config.toml
attn_scale = 0.0884
final_lr_fraction = 0.0
seq_len = 512
Each number is 500 + 50 x the weight over the matrix's rms, rounded and kept within 0 to 999. Layers, rows and columns count from 0. Numbers have three digits each.

# layer 8 MLP down (transposed), 768x384, rms 0.0608, rows 420-442, columns 192-287
513580473467444553499417549492388494467504551441463475601504453592542458464509502491508517472475479502541431558503435544519468533451513548523418478557513439556427493457481482450471463442569553501417519519458452524486479433391489478450474466398550545432613600582460536377579516505311520560
493453486501458469589527435361462441428499582535421520546452505530472472487504441426511510530505455484467462502411555534500517511449390438411421462512624572463497522517478550385497597417456532474536454518468443382508547550617494433598539500444448501484551359498477511602553426569502527520
434505408461499447455486569479548533503612443403505496497476572572560516528531423531477423494422373503528499555478454480478556525469512613492537575437384405455518474513511535514439517514346498421471514426525492484536531413483573595525549528486458553611494435423523554462467545403441467557
480470459490458558557513370473542512497461446543569475478463509525494626502472509435456464499520499523469489484480482495467563452557527493561514546489547526486480504498471444447444588490502490522399472494501502639597536460476406517512405497497503480559541569531399568483559564562457490458
511412467444531485488484554527615590589459458438577481398512549469497551413564571498426529472561454516484521589553518442558494458488434507471437472457434501446404449420553435437536544531545548541557426493453471556403453442584463487467434582428562552555423511475488449549490445490526627378
480533518459476422557524485507452491530452469479515463513458465614479526544528581440494500482565538518541557442522489398455537496495564479508475515476643423474536512533605453506472477410497446454529507398424450512490416546500562524524480426441450557563456479443467442477453454542522531517
455488474566514507439462461629440460444542538464565453426528451550455501533551520518455505501456526594457529449582422497459549426482439481409544467504408539420449559507534467519551418497517581531426488590527464530538472515448524501469453520473560535430432540541575507489554488498500542448
456522583528457443499487518522576527461564428429518414582491527497451464450423537395482487576493474544508487526501412485466492433576414429533511461516589500520415428479524499420456508576410480458521435440523515638514507538499495608500606503506480564449448570515547550519471532470391487442
549485441511473495504542401486568545506458530437487553486385449550463585521513501473476528430661540488464516447608523510429528488445398551546511520516482499517491500383570553575506501404472515541468364541491489618459485496544439525535509494638487557498491449457506483438472527506479579520
411505513530575449494646530489554586496504553441520505501519452478450537570545544543545505500462464638390508511443491451516481481563466424437536595425498517500563441522524505555476566530621389532510538523402480583534437408436492448568508567526522480533551456433436531495467430494446483512
404465461574446557524519554487503541551522433484543470548467438552465569457476405562541453556416447368478461510487429525496448526359493473557487628457631475463591486550585518484491409434506514450485522513569452430425442498449456452478487425465482465444497491495490457495419584473515475479
478471496504588516419558493490442497383507540515483478504405500537576456537437468551540471535513557477466549460500525461482499484551489518403438394459539465524441476501485440412480512508451496551452564532489494502538591458556538496508499425547437533696483541454464472544563502485485436531
447450515478537566494458537491437476609484491435521521498505497556443458488443414525461517501547478533545456419554423524533527497561521467444491511438569492435565566473551544475369528440474513520548486538591395508403465523591613491483493500626506496496518592506501458452469544411402541659
516502408622427480486525464397513463485523517556504555416530517567556540484573466433491475517503499447491464509400415512534581519532462454558489457430485465575399497474559552422494644473468494626495463511460589384410486559481476416446417470513470545438494515435543493530626487560495495458
402525489436490506485473417525426517505543420593531666539499472537541551480438463454502438396481449374470486493502510480452470528505486483461464441460514460474554509489548522496432506497444558523463506471543425468514513484549582575516443496491413524437533515432476576494443457488397486515
476518597424558525499473554360512402419508509559520428493542454383574452518511500464366475388567495496508553456544572528547422575450485443444542335427608586509470523463468371594404509490492480531530443534518426538486481505523539570477475488475581579564493506590565492514574673536532540478
395523523508547445518424556473585445525493455557549499498478539526474456508513512519510492516519513555541534426503452503523525564570553541505547485459567508438578554458527484463534491482496502518458454461488492528543495480446500501357468528532478519439566462586535515602480643532491529579
546504466595397500550511523432542558551494542501556574550517502555552588511473542465600504437462505499557528469514481519563520581418590454514505438470430454542519468555472406498520536543341435440549528558462480521472543509489503541485506500557506423533595453432459472600504453553535554410
494466560532489512537487493519530492481501531533512494450411528520503572504561447428469527390464532411424561571614521593542426523510523525552503579536461538474513594508483427514468540517517512496473542610484444456467514400574428434540491476577483502482528442495546499532492478479512426498
572507438475440450519444480558455573494449527553560403518449426572573445561526455499504441546528395546463445434517361529455447439480446461501516471522512436478570458526477494490546578432406526564478516524557536495550456503488533520496465649475497400496507495464422498450512473485473470539
497557507507479487609495497532521498487521475456524465514555509430536452435553536437548533464587539514461453579459437467548436466493541490432536523578480594473427512460447428584561400625545500556583514466422396531526453479470573594491420425535483524454518561520547489483485540469536504512
535433471454445483536476514522529546441489640507425550516543554529481461476461520457638577435475489451529468483469535527422440635585534462589444532443423499482436431541509471477492515549547429590512396509498543414528508514517476508504463429433412507522469524561464509418494507449470632461
512519517497424472577460479418530447460545610549374429490432431534471447503558567435546510564496530520555524531462483565571530526491456473450501465452552555496516460490548515501527595477435510430540481510484547564532509553549490531432489545528490476549670462598573428536521592483562509495
# layer 8 MLP gate, 768x384, rms 0.124, rows 421-443, columns 192-287
499442540512439436468446500447457495462507529571424536537536394462457483519429483447535506578540561448478517493535533454463565549487470543503508454507517502530406566474465557527560459499488496457585488484460576509541482548504482572558480532533504600551476488360562471461552508575514415589
534539498487593613417498456489480439466422469498491457472433446495385427535517495407477470475530475478581506505544510504517396437505468568517493442522492510574556439470558459491578545429534559479446504473477517410535494495467528467488502461414550572404518506557513481440542571576519531450
494471478583512550454384539428609396508493467446472507513466526453546511454461535610556494403564569447509506546451529426488447394491482554474501436555497417472509462515535568503541546609521594477553618513542460402488519452567452573525459497518534487451509519524476539537482472536521503469
335426509525495463576401437580524459443478502446452551482472468511425481463422557485408438488565414506441460380473544583459537508495483520570546446461558511494524485441536591481516466485413526452497490518538497477562517513496557495438555451501517461506502562494449453503560535571480533537
410469510496603517422546553614520497435572480588501492539471565449586514502467464506483459460494493471527515442492538470471398464535392463486501554516500493510461503506453549527433407689532458435535421581545599489446531526507497542564487543527519394453574623482600468449609492413557406590
528481402558513433462507464554480526429457441513452553601503467469503450503520565495458450555445486490520468460516474451495522460487507514395576471546490519573413478539420531470501514457553665604484501482417474533614493532501465479477424420441456454523428455540573492382535409488427541445
535466471402488530485535495471484484611502477553383495546594514502431480501539505568606510445484476516473422483521618521566578395461629445522434550514479469491535504494464524460475524519536502492449482481505514452466457431476481462441421533489450478491480523468548519481543442460470518467
448551487500559460604454461527484495504597454565534547457624494511505525472603442463477576611472481455502420470455491522493428541505444386447509486482557491532511563535488464403401419470520423462519529495483464451516540548546487577402528422497452489559507445490497502481501436513528448477
511572528558576515486533447438460464494411446562499576479467486509512433506488490529531480519430456461489523483513500527431557461470461489497511533532516468503524534537480449426548526480425455478460496488489464498495566596528518533516525537528506434483475399441580446397458504549477416475
537535521544570530501474570526540450537483488541519420541485571461512447445514477535551504504464474382432546579463564565467511495589553481499480446551525529532597549557575495529572539542450535474465526500508406497556365567483508581513471532474533456572568462561516526569499559461453538433
451546494559498551397480434469506510486522498437466529448375503600606507516507486541466455439449484446495545552470432506355423551568458513408504483515459553560460454524435461452501435494451527493538507505457521563493568486559443470532494490519542596584500531378454422553537543478435505466
505505586513413461534423483536472494437405488590543534520559469412399464506583440510553515447374562492479459424440515534386511484511535638533513451500494492512553493566400434504437396492576570402487489446424429501474442443523475469485480466539428443477458485486464546423552559538539463294
449483529584385488543569428489605554462439503526503522410471548532480517478551494490507472572345501513555489559449492420543503601617467430512554539461510371457541471488540507511491605527422492492431498457529450500538475607499338415524467563598509411477420555466498504545584589517539529434
443511467477390553537558475505472568535541510544520387458504374509546544550551590476487514490485518455531457517560427528501452496503480541455450545572542526471494435456536536528487444425446415485479487451475522447568578402446507488610543497460517575539519474502478435505487487533456509474
428534607401558504507471407440428443491467396502518446457555469417443499469493425460566519572509496479516543516545545460562444501492480397477609323441593584461463512426445412399427487579427579484549441470461481507460445561529492442508487470499529483610485482519526495480533486618469418515
430621508487463489502468505383476592498506482512407477550423500504555483556545492486505429488441484560551566470552464583512510464477495500468474598528448485475521541394442490562399429515545452545467488476456521532553468618441519417569479459497472542465476483477535446465491542439395462451
552548491567503564497555485530434538531481478574609482530434556413532522549501476543534526473505472454460524483570503496529463475537517443468575498590503525515378507530459484521535516600508498563514468587547601487491449497482472519432481525469502513565584535517546490613428482555505445535
515424370578518480491567448500510469514484464419493514492537516469432474545440546454440531429554548498527530473426444534520550461497544461493528491553489606535460494500502621559453573539549502470492507470453456478514434516443464442556605590445614510432548466510465448439547482583558455493
453441487563485496484506619500577422471491510527496513432462476507549556436347400427499540583528474442567574525512509407575551443499601483481492518506462498423448486445456554488506459536493506519599484503483466447534529487511494536521401483625453484458466476482524496448536520481428508516
513530530546561466509520445549505487539542485580512538517502582537617451474529539391485476533539461513493533472533493525480556530653475521380540489503517548624489470489498513551531503439503587477515478574467440516562542498588478461515496509507454479542491505543488428620445415513500544436
509556622519486534532506493478473538503453535548532445532468457505443554526491514506504577584433580436536518471582531538529508501501609585512574536491590526502518482538496555532511507516586547484484503485537389428441545552568488508556512508465541467489542507480435499532446466498541484464
464542499511417553438447500485548509537496456496534519522384576468491511447519459443500489451545454533585508532611405553615528521560526451496392544447528465518383518541574496460450432484448594454516425534447527588414543505481569602545526464561465582574561481428573518450518418511516495525
525528509460537533505447441455482465475502439487499489485593572570484551462475427516575456514543395486511460446462518546412472487472443444555559447484635451484530530506452481558490513529500562472437486506438522594550546461570445481487465499415465474523500482457566457544533562614495517430
# layer 8 MLP up, 768x384, rms 0.131, rows 421-442, columns 192-287
561488492408595469445573491537532430498531516411538558455553525573560472533578474601444442506529528476440531484503466516532408470477534363542535556539373476533561462518474560511565433601474480554484534482481448537458497455467430423446499525468515427481541481503414376587487422420473532442
494495517478485488534441510550541389405492528551477533522583536473476433582453476441486483567575531491494524490494557555549485517551493506632520489531563503467533561570532422384446546553469537519539492488462506506473497564497447481554506507544459495482492517568511492602533501566508459507
538481515506570355472577547418519510588474477502531552506528591451457410489508425499609441482453520477485550425569510530518439507481454434500495526477537515480483510548510493523542356504462487520557424456448554544470496572379499498440508527423543478434472467551480550549532415537526588528
478470480508507496572500521484430494416423437498473507429586517518526494369495472437401567578579492465533459527546454528447503390550434505526544569403496465504497469555461495415523437543579547540560462459573465557470545539514547527496488498571495416601609506551485499427609495475547495606
506511573491468517506488389426567540411444434548403503494447509503458532394512467534527407512489427487511505493441496444486523494574462449447462518495516485447547497523535549523528403466527458492470491536617480465532500495472588495610495480560510507451530446504461501542522491413500505431
480466448522502539639483573360521539488545624544516480611536472466532474519450528496481523550506458406499516481368542490589518531540462564501569551459623513575563484497554508510514559546464525502497479552538478485479499458604542485511586553478505544513526419457528553415517517627418441498
519527494519516505468490407501497553547502447536479507400434554554548558474482452605422542605582521532482646466532647507420486466504598450497506488546471535471603517495542525516502512410471356511508507484532483521697512533500529512577421525479547495544489537572467516449539490488483496526
525501522463482571453479516484558365446582477502505418451538520453463545487566537472573499459487461558500512488554490598449506503417489424472553522446478470461532487453466483459564459502433485493492553494557425520490484512530519443530548561557538458486571535481516509557502460461642548479
497449557504494542478578495532491471435480567539505415477530446464503406357564516528487564572507477512514496546485518561511483446482595623419486502505504430458520489469502490495542515479477602436508536498498523461439524520419575503487523499463463503464489486483562549518532541500496544484
527557493554540567544489448531493486511503537466524481483510486570594458473523453529459520412525566521480538465529502524551533489583413542500597423496410520509597538458552453513513521498510502510466449570467533483547512473535499462578546531488456448567533487482517477516520501484477494519
522540503474476458635361493522464489544499544465584440505484516488466565466483548508487471457482486482575486593514524580505442487504544539501478556508504548387505514500533524594487479532546476535487490530511479453452482497496469500461496485390520423347483480575493546474438454466532531504
547490449498533528467493533594477551536496446455543454513515547569550523425529544615596541509529490484459485540484480498432529461461567440410564539535567501446392542450483347533515567541537415453502492562501562522517507471454367455592540557484526523427534402516480611475422365603438486515
491480515471538497473437505590561456526585416421465511458603500473434502484521446613448488473561489479539535481441594472451407541434542398550473589525527443603468596517440561484498428493480571459498539463517534492531558482505502502575489532569617420539490514549461508525511490413561483528
559581584502471544394494475418547503477478483468449608428547557538518530449431485479471447513572594506428545535538564492520447455423525522450557444565551506581496533505446582516520514506501497425499487536451545479452463501431436394448565448549576490507560456439346454563521515523508466492
443592429477562486489504420524471522561615496581506407460554471529426440567471429526542412519490509529519626463525525476628533462656489502516464486438491510511518544508548479446447547503437532534561562468536525459501474489588401367595474458431428452583472475498452443461490469533530468542
472510485450420543440543427486536460603475511526508524557435486555457567515497462466469485498430549573508455509444495448430559556527408470465584498465491593480471620463521515484433416539418520455437494609478538518538377538487507451517453541506476505453549536500477483576523395574464410622
421521587372485507458535511471421356493493499474538580506525658593448492518485529426481499524355497454505495507420503483405496460458433500472528526518508521419523517489553544529526583512545547571476497623489612481502483492473487556473594497460469573567474532456591454511472404534419439502
418631460371447499461493481421676448536510562510402536539612458471491471533494569595510511566514485542498475513554423520527569549436507458483483494447500481499574440538609499496463539439471612484438479336490526593454530501481473523416472442524547490500542500469519559470499399494489473542
464418530480493545456480524419494530582521527568518524505534461484547515572412452425566471567467557504549535498571555566537559455478480548536453513528531513539547513522522563473494495557453482456491523442551437435437562501532486425621535482484566563470450560590494386470575553512471459542
498522395473519454508504471486566431473502481393554596442388555430537499525452579426497504487536467641493494512472447517517471576540494480365490473430421538579646448446573466481511493385471477539505500436498444410345447473590433531468501452518533540538465485487415467502486435552445579431
511567488424480502508527438554438408552572458541463429456527507473494520516465447432590385561541619458491409484565539548535576488433514508431546494529425373544514448544424542522449513460525525502449519523477475480596443496543521454387426479510473462463613459557480556493502455583452432536
577604375495478439534510473554412528588457473524489488425538522573470376455484475527557474447412506468452573453486468434430553614396483486471604533468507465485571492488495487438495553496535523463537541436568509528449515467452343474473547500454499395556451484523524368478539543599504464420